Weights of a small GPT-style language model, trained from scratch on English Wikipedia: biases on query, key and value, a variant of Muon for these matrices.
Each number is 500 + 40 x the weight over its row's rms, rounded and kept within 0 to 999. Layers, rows and columns count from 0. Numbers have three digits each. The size before them is the row's rms in percent of the matrix's.

# layer 2 MLP up, 1856x704, rms 0.0628, rows 698-1108, columns 640-671
090:464529494568483471561544505482472472510482454523499491564400538483557460553490485512569455446517
101:487507469490513499444466508492516550603509463486504413509488517546532425465522447602544498510464
103:498600560579502428575481459472411487465526504504527473492508466566427503549439462507515516470467
090:514492504527404487541532545523448513472494509491474486415483535548444502497435599551491389520496
104:508503485552527452545465445537546561544537494402575500508512491595491533421527556465480579490480
096:514482474510424468601540495517462504484456515424465462506502467517568531546445489606550468479506
108:510518510554501541562454489457503470558403516487425526526489507605502547539511483533568424582518
071:481495505484523478518482494465509451460468525495496493538492590519589513533518506464482508440557
097:552436491478455463468514507488509495505447519514455500533539573553489444478510482491515522453466
101:534516506484510440484494488515490444432512400500543594514446497495482484479406507434552522477438
116:444457511480517534534524527431487462489461511523505553457429467458460506464463541555420476445425
098:602521497518481475445493508510527545484455561564439518497536522450508495502570570463540480501462
110:508476491478497487557454446457425493481528524514488511553511444519491518487456446510586462507509
097:538497514498426524511507566522514545477518525549497458513479505391509449550529467451419504474560
094:404548431492494523475511489476501511458501483495416545507482492503517556484408519576507408468486
109:528464488509515545525497477463482444528545519573503559462534482461461535530521499476525450500494
040:537554494501533488530513563550574435481546508530518466542514500504510531459515491481556624589533
101:407552558489540530489471459448570508445514506483605479505481564491497495499528584474502514513537
099:444468418427542546537420496596510449534535498384572481535477488458527539520541427456454524487577
115:495544509484458577481594532514561439452516536436502516548551456479503526434464421476474544581421
106:501488559505478412470516520485463460487560598495528483515443543467446558459528519609470511522517
105:456520486507510448452535446488478391538518503484482502478507498446462523496522511499442430442518
110:512525566429493508464473525505514497505501457515546488457505470467473512531398512457583551436493
096:473470473524524502468489463426514469492511509505546499449459466496562515542497468473430476553545
105:494537511524400474432531429467411543543503434542494536520460546475526460536498571519429440492494
099:540487493509510515581462565532554450512488512512529554483549462531542439434574518483468465533435
101:527472441572451514469512477480486588519461438448473532461492486528521508488505505548475540529514
081:471548559429467538528481453546481516510524494446512453484423483483528530560409473468462473545566
112:469499460531523478478421539451459524528495472495537521527553442481478539503542522491487525515511
099:475431529494569523540483498471528570487486538463477512533526512497536506492528455442555462518472
069:565539494540475525459460474558542461495514485487417571470415553404495525464470544495514548515469
109:517483435466510509544532485544556567485479451549470454540449500465539611523461586452536515525528
113:429477440477492542479568516472461578524548541500497507494528577578491473527481467525507478546490
096:540519500507491582509452449472520505500514511482481454455521482481487534509540474486479537446471
097:459558437561450549474541496541459558443456452461399487446486475514493565522539518421416482491466
103:543538571464457585539509484453527493463505532551583469488542440519500471557495493487470445500503
009:480498523521508437493607412514509525489545495541464522493444525478566475513440522498548457496517
096:500477514511495546498449462443491558500503612476486549533426538517552510485457547503552466524457
087:447445554446569543489495476488587612562491519503453514450502532514569504514453600462565539431461
095:457481451467453481458492512495485498513544450514473462483487513611533473498581469480586485489495
084:500510474540460495536514500495502471501528544506495500508441536471544524462441494428479526578502
098:481479505503490436432535478486528505559515504446489521492472459525543498527530514478531521434496
112:509499448496436529461580475500490418460512514425503505506509458532455540507445522556495413545508
098:514523508447542459490508488532544565517548534493520525472536526447523490469525512510507469520541
110:516468580504522536554480450499479481440517432456530471515476449536476469486518490475552479467571
112:493456501508502524533571519428502512458611468475475525483394541503548510459456561553552397522479
106:454525515494511462529623538520525548562474547456485456580442470535565495483498509460502466473473
102:515494495504538513497517476557576537543470481475567487520510464448548584471482593515492484584539
103:446463532508446488496392485392533437542554534486431528442481508547601499493522435500517462568505
093:478488513466527472488490509500473505593438522436453515467501455533518493534550528526490549516509
107:540470486488564498458496507452507471490386457450485480495511485506443569552434490486521549487516
109:499460514463518567457487434538500531522583557523487509483523447476501530513490492498538481419475
102:485527550496536515494501507483522471542478421472520502484467478445525508555535479453537485555443
099:476480495521471522504517516477523470443492543509531472452572494485537433442472567501467471525549
097:514576443529612524456472521483452474466546432546398551561589564581463526532544499493470480483462
104:529494496529455528514545515510530475512549535561497557491455468527536449531500554449509417512515
098:469447504567459551410463453519452426567582488510526495587503505463517488515456559514555449476480
102:444464428476514458505500533539541467472484527517496513532521480484591439461492449510467481567556
100:500550573510516575501553517510523458480505494458465512459481545545501489480413528467517537490486
100:548518512558435490502465449541499529495486482484499502524503520440534499524509476539552543446512
100:493581504494560484453512506474507481491539530507564543457512482454520566420491491544493486542494
109:502547437445530501445474553508527535499517484498513441446452429470542529489522460501538518459509
110:508493519558574460498481523480484482537540501533502501482430538487518498561499435560511483501559
108:542510485557506499556463536539512472537477457458443499427524485488485616504540500566576494472481
110:537518508400602528530551488425477479459494472467504502553430503516519606564553526499477492481514
103:491530475509600498465504467503491564464480502509500486521538430514522557458532511472530553498460
093:511484555521519499540487485542541495447454489543509473543417530515510499421488484450520574535461
062:522506487463476463488524561460457566496483565475556424496556480500494487484437460517478485519488
085:477494457532497501474531438455489477472543494461512518529516506506456493553540581478498462545440
104:455516520459467450479422485501493543501514505468512469537554510492424475497491557537469534465423
112:560433535456475449532555508507477538488522627544487522482504490504467479537487580596528431452539
097:601469522525473512461529459467504493439504502489562464468525476471554488512561473417445447516498
093:417495508507474461533493517520485465572576492562463513481536534514417508454470517512498438500498
042:511562523508533542528553423491506468485543511468510579518516479526551511562537515478489520538533
104:510515507570486413540475458564492588492558539493496496533524509458476457552506483526484454511553
110:410567484519443568421491531517536506535503505492529524490513543570540487477451453487484536504524
098:514525495403528495507501429481531475542496528520526508464486468481520517446541468480471482425485
104:528472519517509505534465481450542493515533580533519501494519516504487528434405478521516488474469
094:456454536505480526505462477501523515492516524439504484508426490499522490524484543421545485525537
108:518564463461516497507513446464517477530543490494471495493491454529536544447433543510499477546542
105:532538480510460395488543458438477535499444494497466479490502481504517545495503609504456492455521
101:506489523553511445529479506482492514482569559431536479490441505487470564427454526538539546436490
105:521441474492507425516466467504521500524494517534518476466479497528512461485558566520470507493439
098:446487489474504499489460570469540530456496470585501521481544487508504398524547451485498558515448
096:468454469475474492530575554524554486528458465421448524519490496488537435464482503519535448487522
097:468510489574529474545518492568536514551474504530468479438480519457530489521489508451464514535500
106:472516418482455469431429567543465565497443491528452500467472456480493460510554433486411489472482
097:479526462513457448504479434498536418483534511476491462530484457490517538450524506529470533481445
101:544536485433512500473519559479480468510550488491590479469463517537513470519479476497490435517459
079:464514474483459538404463519506454546483522507525469437461514541541482475513443414458493484451432
103:499537537524557501521517438534494560443489501499494464527497462473470471491509555463473525506491
097:430485479529585426525509488510451543523507470530590452519525453489417487452478498479453519613451
100:470494487495576472435504494482484416595536471472520546503529502476520530514425509528500463472508
095:560425523499472435473475519549559568474590583509471504533532520578491525480506454498499506488512
101:464540449463430557476510458503564469543541592511483474520445595460590483543524544597544540453502
111:530522475469525540521514531523521532477564514414495466533433466492487484457465539552514489494517
090:479557551523478524475499506553511474500469486528525462481453524525539504469551515485496460499507
108:409496504490519511524432448544498471445528544460522503478474511499504554528523473586505521507510
099:548529423424525504502529494511445538536527548572463499480494473452490477453439538537533503471481
105:562504481494492433469545548536503519392494431516546471534505499467514510528514453433505574562522
120:575544510509480378469515475482456592458498554524492483526503552394637499497490474616484464476451
091:452549482524494544478499534516604543505515512461347480474509480494540531551522572489474453510477
097:510519487523501492453492465498525510525481471529505537474422457446484424547466502472507419515497
082:511464563479539545611455516512533482478612440569484551473506507552437474527494510373512530470567
097:482509582464473516487527507460463519551466543485568517481526549569532487501486493473525497513479
101:462458568526552503513582532496413507613485475471536452533525577518504487537504461560591472533471
094:461538527506510592515547463509505489513505513460492493494504449504547485434517503534506496482516
104:432410568463458540519450520453523538466532486561439456436457499531530505563529520520456478535446
096:465496508499508485507480481518496491486425549410534475532513479543532501552540523501539481521480
100:491549535443412475485451466460538547516409510445438532497516494497469469520440389550479448576528
067:508562457524493513542525508472507541513478387500437392512499497488490445583571451486478477539493
105:484552537516471474533539467504495542450444467453484478492551534484520483495500511433538468548445
096:454502503518511480537504499503489511533546417550545536529448475472503471507493403501582560542464
094:480519418521517544542550503510506507444496477464509526508509518522506542519517477488511516476469
091:509556467545403555513478493499476511457534463487471543500544493500512524437496534538529518492510
090:544517553519526483581521556507515492501446491466457483523482520484509492543505486483578477478504
102:533453530498510522542439488509518470572479468481551424546528566524496489494569427559548483499502
103:487520516523490484433472533489481484507510505479512512540519418483543518502499500506486491507492
100:516560505445549509521411471530550490454530499431552560462495513533534521513447517540516461446533
105:500506443507514550514516512521407539460519466526546615402534493475496446527472504471478559518398
087:508458489479480464577494510458516582441476557496533503597479467466511505494452529507520525492530
102:527562536477558500486545428482565470474511507555503527448525580485499517509512452444459526452534
080:477503491467559484491548531549466479521542499560522470562486507550508541408406538516485497515421
090:494485463588439473515495486519443543478503451478495446508454491523559455557444469487504522558482
097:473572463517507502556478460496489509508473501495555512458461496474479534427494546506530574505493
109:489540487473514539534529535525400438555428469543543489449532472430423461531502506521534484466517
107:477437453495529525471499457519507513513496452521481499569521546385473497499525525488514543504524
097:575356494583512546489470457438491485403584583506539474511471571585503460517497502547436430485586
092:524500485445521499558519482544511574509533506545475526531529477527464552447497431420522520555543
097:424510497448480567549417521495507476590521527516434467569559506507516570450498494536606509557515
101:583487441537546580483446579476566453503546437509453561442493570499542521458524466439521480505525
095:499478522471533492523504497485546437498441473505427526498476502489447515506494542447491535463441
099:423521506547525492546511474452459575490509463458443455546470541523457445478440469509448497490485
111:492460535544472537518476477496562489481414478510479475466540479502519496518539557549527463471457
110:477516412575509489483450497507530514527480510580490452467493594516503516537460454537440427504532
095:453480441526525534463524412517465458555514462483527522481489521475499484455536547480527422486471
085:460494485532571544450535525453516584482455538432554440555483487540535550505578576409513512509476
093:529432539460451496538559441500562507488481525549601520481546477569482487583522461505467459513521
093:487517493527459475497462447580543579529453482475489498458500519571553532524540511508468480539472
102:528513470507490530471531553551524510455505459556484521546549454610502490469527532475506506566560
098:521500485477537530486509462515496505506405432554577456540440494478473485542487497453421433459509
091:527454491514458513441518471482547492454542545457493505480561493505489455489416516544477501481422
098:578507522496482416530490538500469510421460531430570550466432527520508532433508511526462499524547
103:460592492513468512483444523488393449539542483615562462508547493493487516502496528558565482486543
096:450474482519525423592491570583472466494499505555500532537529462499479487494493470493513507482532
092:541423446453514517505545474431515541536433508562478526499483584419440467535497511478592502545494
099:439484484464525485527525557563425537534538540532522541468430442544453547552438506557554589535457
065:435493488515576473445495511509513419509452513564513486479466511551410483393497551434490642463478
095:426490497492524477465481485466488443483482492526465508621388509569519472463479534425463423470491
096:438568558458454512553470546545501558495599499462446490489509479514481518455527484533562513481542
104:542435528469532455486541464532513505482465520462470566496532448568437507527457483483570428514574
098:505474468517412492518575455495532450485457496501554568493554501547469529541452492548506501485470
108:503467460459369480455473472473416536512463483476502511507416588492485455481512473546528478463490
098:475479450444526452507479495483464533463450517463509399496446526442510550495516537502522468516580
095:462486484491548528467508551477615526453483444448529572545473504533497485458595412536509496503560
104:488560478516507471537506541505456420511519510541513482550512506510461509508511505494548575457492
104:533459513557546528508475483512518535531450531495513444483500509466534483471508537501548547427565
098:495460446487474458525496561443422470566526451471477463505470527490482428485534535529487504455544
104:507522583493477460429511508453547514502502494431459508495447511536524499520517459456495556511452
111:482474538505584541456473548526471513492408490495479546541597547522503527450514456484471518556444
100:465523530513496514551545501473518500574580496503541458433474503478447509487501544475465518525500
100:468437474501428471461499541479556571541496466532534540515452494527500515518515524518487583424517
105:499451556552506563476564604474493463506476465493505525439469485519456444505483522433469444580516
103:531475496412502507476471488532412503500418462434562492459530494515486477551506426489530513451494
099:449456520497476515443522445601563453493542488497494508500544522524508425577557479496512526512474
094:485542488445517514532549475617497505450533495472492516533457561556477492455527536544504503522494
080:462566518471556489451523588466537513492529522515487557497520477470464439493421528406555535459468
096:478520523499548582459481490548502577590525486490478497491486530492466530488500529495555486472511
099:472519464507504553430492545473486493583548474455498494504528463556472532511477534536472482473527
102:482502499494457541498526499494569443503599557491460514497527518562574506512535489556461503489567
115:464548501534522505511468484473454448508479432539488459481505554516445487477454443525522564471481
107:555558513455541491557479480495506519469515554478520537469532465546522485461480621535554475516513
114:471519464484499497526497476575543576473517499546470477548460498437497472502490465586505460464462
113:522563491495492527465499530470470577506574496598644507477479455492484529519497519446504448476538
098:494498532484504500545516545449545587581482532509465493568546555564433566514545466540549525507455
095:555452547472529481470472509467481431517479517477466544545522495475547522502517398504543499477518
111:487556571512581508532488544469550448490547507489570531438505523480462454512556485460489510510489
102:499525435466495461459511575475512584496516464504522542503506451562507480465498461513445510602484
095:525569514551516518456483539548538490411494536535512540534485456452486479475553479476533555534474
102:592533510524521495504468440525518498514513562525561489511469458531526543401533502412550541439486
097:488490459457451478529445518520572440524443515534522465572558528501469466437555503537535522477452
007:491501494532507498587480500482527473516513507505440483527481546511467499406554526447499515448470
093:545548472520517499479571489569550497531467470581456478525529527482528545499389472567512567471494
101:555505550526547432458466630539490438484519477484543532465477451537483559567518517562430568492530
100:613484555475486522548489481485517435461487537454551478498500497471516512478502514575583451622504
096:499518511537512543569580457435514477449486532477492540509505482504497475460479508508497554479539
100:530455428479552495531512475487522445449502501485520485537528559607520537531459495480526547535503
105:483469500531517456427519508538500465479571490541516478524498506550544591472497503543527506539482
102:536471571513531518503471497592484490529557527547519508480566540477540437533476483496500454463499
104:422445458508484506505498476493499502518513469509528480482478481489494464460493545512523438445487
095:548522501482564469500552562443484520478497516492452521499589504561474502477473527554534476461536
096:460549547538463516483554482535507524550478559487556552510487484598516456504415461508605497502480
095:460448458508453524509505459465462531505445515599453522502514499504553549510492466527523454501480
097:498538484496426533546556457488493523494503524536476508564520430519484498541509501479509507512543
115:487498497446512506505521467437526508517502562506534522502468521528460578485434548515472453432537
096:514504476508540511512464521527558525518501504533489494531551479524534550480555523478488517492540
106:486492529535445435502514504529516487501478503447496466526550541505470513440488515518523501536495
099:596432451552526509509562451502484492558462476495599492521544533574486471438401510506523535520537
097:505510549482476494450489522512573462589449571484459478481479565499552486505441552552519496553492
108:513478481570430570475548485471458465426488409455493537461585579495509533435505504535493428540582
108:519602486471473504448532492488577457462440467451496481481506505496478525444563510476447489521445
087:515528544498585541486487562486459500529494513540515543504541468455459476469497478460516578507550
096:458468517550470493515549523470473498520549475550488444493473468480493436494484462405511546459455
097:524456508466542532529575458486440519542510515598495424493477518486481529521493502531454508475484
107:507566551521408481587478519511475446499480484454518523500481544444558549508509485538430527521498
102:511531481529562457488557475495516458555501538472539537604499472548509610506445486477459531477518
100:469470514482565510505491447500446434457511468452459526484534552481552414485522527501483512479487
100:427485428503461496475475441549515450483516529536525515477429501471450454461520502411440474470557
113:549503596525526552571485494476495402544456450472409497558494510511509502479470601461498462542500
096:480499552406461469468516481510401436583506569483499541461463537471522486502512468493499482497470
095:567439497471623497489474543446458483492491510541463470516505526512533466485485510506517461499504
098:503472486498521444487457484534528406457505566518477457508534395512573517476466503490505411484486
101:533494443521551421498511535599473482518492432444508458457497518470558451442541520533497521472494
094:437487497406537471459529487474526538504552508453473446478527501502552473479380456501462491466433
085:476456493533545497561510520560453408537556544506447453508555414512557479531493544451506458443482
097:464566494481475521538517455505466567520517523490537498478618540474494530458465502552496461494507
103:441496452533485475536545419556483468463516454519485535516480559527529388475537563507546482461500
104:524485480546510454470408501499465501499523453493478447503479536450560533473501538551536441513563
104:483469482450505484504507513584457493508491505515547474529593575507488444424442467539485529488509
121:550485514491459503471477525550469513499475495514507449571541593542441484497473597502480539398443
102:531483488453479579540543528456547431462547521483511510531553533507451503504467543465487517534485
105:453589534466463448476544486550452477496502505619511518447479486527524513549497449480515480501397
092:510548551503488487467485560517520521495447473466503472579493483526512472493454498556471544566479
098:463463523462474449508440508495466519459515597506519469514505500490564522526479508524525464489485
106:476483553488486444511541483498503485462560538481432485569489507573525524489473480516435512520518
036:476494473502448478564491525482514495462518464522478393551517521437522497484509496608485475463533
104:530511530558568477453582486486556520427478489541481448494471443517516437464503489445557490529442
106:494407456517506466555549533461540508492593541519516546454506517530420511431547519537501540536564
106:523548442442502439508508553502438560520504464465514449535427486461579536461519561499507466587488
103:517492490523460563545498478578453522496499485451505531457472476554511486543480456417537501518501
104:538470498437512418524413519419518460529501464561563498494532421492536506489454445424524477442486
100:506579518508469545521480516497519535521544517512490509498499520484503484563511517487457489493490
094:480470568446434498484548491520553548500457515530483539531464559497472552522509435460420538551493
101:512476480497457479545457556553514441567485496463500487522457435488506515440428572413460461510390
101:516451523446453576556448471534534576423439525500504436540482502528558519499505464590390488489528
099:499479483488534475482514572497474573416509496495544528498406523463457555505509472489495524496551
105:458512559542482422396498486504484484489527524488471489527490479463518426453497469470486411531531
095:504495530562453509549477438514573525543456497437421519517537488515406482550521488491494452518500
109:587503450404452478525541522511543497499555436482512469490552481513493485524546494521533511565533
102:522449552484522485489526440504542516459545446513538501588546397531450564548476514523521524448422
106:497518516465494463463578499446516455543401529510471477483470563439460519548493518471475534459579
098:485560558487450487497507433438438588517537513442520472532505484500503457483446553530529596512470
102:520542499410589512457562511490458429557520504559521520455507447509493442518491487459539587451543
106:540438478536533447495448486526548522487545528521520554464575501466477449496501457459505482516506
094:539530523553421547504517521473479450575508562485507501538529518459550558486568503492528441530505
110:550497473453485480479501507498464407543510439432494531567463428506530488496443529404516446513454
100:575439453443507459524480482443561498556492404466507497464578442445576525510542445578479443494512
105:532529503462533535480425490416558513491530566438542523535448496509521478488506499483530465446477
102:441513508476515486507566485495559433454559533481497493527542511563529452495514532550505575511490
101:561482423459449497433437473522529463466511558503525492454488608484590517510522538488473468468508
098:444419483514544536542472480549453533534502523517461505479455480485454521496453553457570458467472
103:551477478583454500516585589488487574549535516542502521533470555479494490449497557539465498491609
110:512556500520502494491476526519477465507451490501506499464529543525470481532461531437547533449530
091:521529531500435483483420520474533412544476529536578406566481563511553561514504521556624506433516
076:480471470473510491461453546514491508512519457590503556585508483516480493538481518490518472517534
094:466471491535545539488493480543446539531467479522572568480507556429482574546453502389481491536547
101:533498519519507511522452494472507527528504470481509535609467495543443489531513589532529477567474
103:524432552497524563477509543590436526488523462521435566522534426439488545534500452487549507490510
094:478573494468507539453544446481529491527537451557473473507476489596467484399495482545490530430589
102:405520517478464505540519530522479526477591575537452487467544497502457511515510532502484549512442
096:488534465447559524453492526481498521495521422478430449583470515460544498491511530492547554493492
098:545497496479487452547540556521546536500446455468431484510488507435462481486462571510473442500470
097:491564477480527476398505489513514575582491551484555471472417392535581549465471524503490566508567
099:582472500502530486513521499444510526512502499466476485525579572553479512495529524506481470452484
100:434454464496506487546504496516541479558558504603485399542493538476522567412452505491515490521518
109:538445542507519445499458445452507517492538478505465494525523535474532446467471526528494524519528
099:497466514605487497509530545511406460562503500512440504516504479485460554460475527555499494485535
102:428470492474476496516461479504480523485481563502463539502546505509521513557426535430471502486538
106:526517539484544559536547499534497483441504529537401523497532487559555470539532541504437526410533
103:524533466516465389487492523525542506509472482539584596531521577489496534501515542511532539530448
102:490492483441592540509460472513496471523464575492511431517423566525484508483527513489451533532485
071:538470473555456521496570481498518511489526466493546504474518501520554495517475503488479517546495
104:546498486528456407510458536544469460508474416496493515522478518548508422518497480549467529498452
110:490519485459464476459475480459523449563428510499503519553505484474559470464529511542496504511492
100:500554444472468479521481570526533488495526498500496447492437490489510490560489405523488505476438
066:489532447497562518464461417564517557445500508505455464525511506495489463554528531471469460489547
083:523436507505469535470484526520443474501467567511429509559559422528417444518502394474487526463468
099:559471394465546543531561507486480465517576530499433539443478517537494525478514522487521508523527
108:551427445461525500545557476492475465591517535491439467546512488529499504485558420524549483482552
103:494462500484589506512522497521548518432539569474525514510547525483513512507522456547538431514473
107:511538500504503550565505522461468523554503477525542482516524473533534515489502515513524444479525
099:478498554484472545509458557482526428466566474512531613543533408469533503483537542473492554466443
102:463475422487500532459426513513500476524548547506441459465511535430495529483525579505495483500480
104:482427433472465526468438486524469477538526567585489447500483460486493477461494457553555486460586
100:479521398513446520525462520496538456425574491511515456486489498557464516490479455487496443438525
102:536515447503477494536465554492495452552538549465489471481549503426462498484517537518511558526477
103:532482507446493511483543471450529481462546555527530514435471532598434468482453563432498536432453
105:498537441471546436458514496485480534527532548499534521500557479477533541532481529488487546458479
104:472516440450501499533501573432530518459511488532455514485444431563484534495493531540515569455444
103:471462434495437463457425461490434489507457590546579504418516496481534475510483525427513475515559
099:477489485510533501432568523507532501550429512574505545482558502489563500462507552524469485540411
098:495509527541473494461521424443478502513534470495524501550428467534507440499488488470489469509458
098:561570492514557489491549527488493495533464505466506561529544516509387468446499470477537454492494
095:540466568399550542454532500524458536479541472463487491521472469547488431500464552457508510519493
104:461519543477472496537515574506470453490552534465481514496424494502512505528504460467518547572495
105:568511439423607500498597434558448431464504479482480408499525528447474451472539504475590510524424
104:485515482467484561499468506474521495473490465480520504431567530491444514480477520498533498536494
094:487535458550504558475471525404548439486483476485455457494476468476509490482446509533464535518554
103:475530479477435435544474495510479553533503516551497472466442444506519391544555506548424582514488
109:583518538477452525556546446562473522468368506517513492435447537474544549514522471424454487473483
096:495516520522478554461534437524476496519445548499543497468444516478531517505382578498549594425478
103:505460500465536445529547474524498476495487524536499553605579519557449471499450499431468472500462
101:500521484490468533410572478493491506576471523519526599542549512535513493484468533506501458401504
105:494521511559507512461488485466590515485482480494448482515466548507521507451518509482523496465496
099:473470511514494543466462530492441473519502493516469508488464533425517540487596476463503474530488
102:523535444522452555471525510541508514482513437515556512542446538573555500512519509451582576537548
101:583484544444522553480497453474538453519515471558453411564448453593492468500522477484513466492487
101:525482457386533539547505512541504458480502509550514476488442473557471523478514432474501450519569
104:467544475505549478535487528475465506495537495558480485501538487503529482482469579531476512446461
019:520540561509500501503550479443477484526488499503494437456517520486509508543509493524496542503462
099:503545422501481468488457532505460457562539472496511453485495526485479519465451537539515581533504
100:457509537524519540517483492571462569571452439537473504520585540570534502485505518565509445481491
105:490523452445480524514528495516543505506471428499493406488576567520544531548549517410439505497511
095:441472477516459493473522491511519515565446473448467444496561498497587452502526530412498514521519
103:491563447428506491488487414546442530540529501454482530535624547525450435572599503511573479482416
106:499449569416433543567498516504470507503502451528521490525502552541558536508562515468536583500523
097:488514411547488501524494485483481547513464490523472508513548513532473434550542457527551491462503
108:486509468460510528485490529497452526489518624487491442476388502570500460470540530552452567459449
102:414456575527548484501451454507535419487472457470473522471490456464524443470516514486484487431509
098:547547524548501559506553514481517511477531447500505548433403481446508552492493477432460509440566
093:512499533542517502475523450488498470514535456461489410478493490450596509486531496561405463515489
108:555483464494508491569499403489521515536493474478552519499556568514451530495492359489496515484543
093:567495564539432473474511524460478459493503524542624468530494503567469462482519499541535492553505
104:427503435452583494479414542557501492530473511481413533488431477490528609527471479504516515547471
096:460517479472490490397447547470515499495429580527527519523483514507461512498514458468425425582483
102:467528540499495542612528444518549490568421450459472472455409509480524504499493504523491443509537
103:514512486520476440495515505421560517576501490541575485443470559484522522503524466540481398514566
096:526459433459562472490452525538543552440486497381501517434506508499456514539467519516540535528543
094:461487551455445573556480484469504513482475464507508547495505484502429475469503493587445486484489
112:496444461492477484414576443479548418499505422533450469474458485527498497526528516463533422522531
107:454521472476511422570490531471457467449430505378495459513475544477554520460499517488469448561518
108:585442516487481573467436460443593493531522500452524457447494545461436481529564458442482484517555
098:445485520501430452525511453551484501497480545557505477466493436505556480507475560505507487447534
057:443457526594560482517480507561492470513475474454563513515496547497530460503473445394546414523503
105:450517420560486516497454507413483527458545559518528571472469517550511514467508476510470513509471
104:546487409438528478525537564524583574531457496449521532460429538446538522554399456537525522501532
123:505563475476532529479532554549475451525514537499492415423494496434491449493513588533548498429467
103:533531454526503495469482488513464442478468504575421545582544467595499513479429522528519422494562
096:555458525492506524520546467502429495488490461468492478542463532481531493501552456409580427549519
096:508493457457518511531459487472423537549508527526496535467567443491470459535410533508474520462538
093:521556471519463519533505490514501459539435481512533510519542500469467491531531515552508568515489
107:474415459489427521535505542433488517518475489498530481477454481558525436547468555494522561484533
099:562561519603459507470531488465482478547513464499414405470488553561470474449519476484431488508439
101:431510529464540485470494484381528463513431459516500567437460475442500546498408542440518499490426
103:456543519524477464459535475505466546517480467472527403500496518517556477516461421472466493537445
101:496496576489483519503546515454507476579502480419526423476556512543567507577480460493477565475497
104:551571492454523545521498543449499486475522506519486527538535486470416506571527516498472501558560
086:499499462519436540432494551448495433545525476511483556464515487498518534517570487543579539484494
100:542634550561527415487502540529477519479526470538420491513494484486506475538471477479525458563517
090:497513500457526453482471496499489474479506506475464552550626481511403502515487532464574521501504
096:569466506493536517528489558537514473491623557497520562474483468492553533459466486535508545510527
103:543534436463510562451511523549540451505461507524484555504542530510451527514489486540524561486482
095:486566495493492505490486575470492465518486526505491507462440517478528537485469533544485448573520
095:483545461370513496518545484496465510516492498556492538524455562542489457520480476493473468502545
093:549444533468513451492490561528496518555594584472473475462475502455457562420458470540440540497571
062:469486495516499435443413539510527540467490502464477466429490462518482503498484506433481468499466
102:454468428510513462531486490524500483517539510497483451546469513514524400529502520475437479464519
103:522509538418556486553484424515557428387554458556519489497501465438470466466472515433512566445488
109:431545492467490474497486533524430508446503509467507455500481505501502534447516557533453413438533
101:540459405448444538564534395502547554499483479547497565541497561521458492550455547566456453497492
107:524477540510506494521504394448612431489481512465488475504446494495457443446509454483508477523540
107:536511551447495507528510503526453478512441457443507542497492572490519407497515456541504487558500
098:495482503544488527460523481448544491493501482508512418461513560496506503555506426503485522443412
098:476476564489573410522504488488487607514527450455534444535486543483512454566479541462463503550538
102:535469529491538445567479495609459571504549508541479505530517548451531510423502464528502466514456
096:483540460513540550477483472513539454495531516484487435445456520518464513472552500558403469477541
097:445506523513451504540535531561437466524526504466557502477447487509504542463527481485550446519538
101:464418568567497482499389482489520496564474549403548465529491431491495527510482490480516473526480
103:523487549474441515497525528577487420479452552498595515559478494538573514486415485551457488544468
109:517451417488464538452549483474462464484514554456461555581492466431504469455474464505463566483499
103:501426517486407495517448506503541482529483508501539424474505504516510477542491491475557558515513
088:476549502493528499542456539506563533474542571478524471491430523509438509502589464528473498466426
104:493492495475533508495493568517417571490469494466489477516547454436540449468484387510572491493506
100:516530498494500512602563458523429514562523500546479504513483411502549537481496443474526477462571
098:417490448534465542428484440497478457483470442480590576459544412573543481480443402571472533500443
096:486486482486540513453463503552522463518528455505454486494537481471572544490460520611488524480466
094:459503461477518429508520544466503474503468432434452508434497511543500525537589517450547480489490
116:485421495407521450515526574549523580522522485515507548534492503525514517561482485447473471503569
102:499516508498467576514557522490505549512538437460513573507507513397486498533445582501493530443532
092:505521481510472549550522480512431446438467536486441563527521537507535527513522528491515549546454
094:439447548502529561575475507490474458546505571470527458523491577454477505489538469519486539502482
103:436526527506492485561504546501536456481511471472462483532503451490448505511547483509503523486433
099:534479487426481549469451524482512494537550436459464453600452530429519489462558542478481491504490
099:524423478498477513509536524438504488499522568597551549547483486400553446560495471479436481531472
098:492510469448536511586501541521497477498511502518509498441484507548515467527500524490515538402493
039:436467505511523522478526524475509589433426463478468532473480485532532549479482505493519514494570
102:495522474541479540506518424512486497544493463489479471455542548492504514472498453528514450543493
115:439495486588486494491495543522493528542510535599413480560498560542435523515493437566481467508506
097:551510531445513572543445515519500567572431468470507606473495513526464494496487478525526478516443
109:525424543521504404499527574537499568497484513512548494484509524525445508512578458520562544508493
112:508472517503560482455473490514522473416435521496449498452480482503503460431494549471499507485424
101:516535483479514520475544541464479539481482494444436521455482467491485483522464494524473492576489
105:552548532517555480450480526544494499458522500426508532526513429436426506548510577490451551588438
099:456422486418521477555414497424492478480482601530429488537487501579554481552547480560478464501531
104:469473490481507515498479520479611532529491511529563547547484506534526394503495528471535603477513
111:443490549496504479521518481523476459488499551538491452468619499511470479545448471455414526492520
100:453450487553427470512430512525511498548446620477454472527513448490549471564498466455428528561512
106:486528467570539560482502485525511490448485485484475563496465502555516505476556539509444508488526
079:538496477470459513477580540451561475479534516424507576522475535548482588466535534477429469509571
095:569476505373452460449552526526478467415527579484541483500533443491508496458501485511615534544547
099:531510435426548446456520491522499525459461501550498489459490444522458483501556416503473525454452
103:470422482485478516551503537559490465483476498424457506503543437516548517511592538486481530519576
096:564509563471414483500506478522516518423511442508427510458504445429464463511489560510498394493510
100:432516524387540433521494491466566499527391540559570484485621553572488571480575527498499533540525
101:499512507566505505550466479562466513484495506540545575508510511451498378554527550475514512452527
100:466508510500561482498479480464587502475444489490485496486522526488556481434539491562532456478464
102:491466510558492506388529430539554537482496570501495520450544536517480504530550548436477510483600
103:597434546481508530553472503507514478459416495530466477607447565463541568436468454527553477515499
102:520528528450509511492483558518512581439445467516456507533492530506464480452522461435498481466524
102:522472534489534510516477505498504469454418549505486484417499519502482417406599511486392493516514
115:502556524537519517549496483483486509498487462473486526465527486409520451472470523484540496531525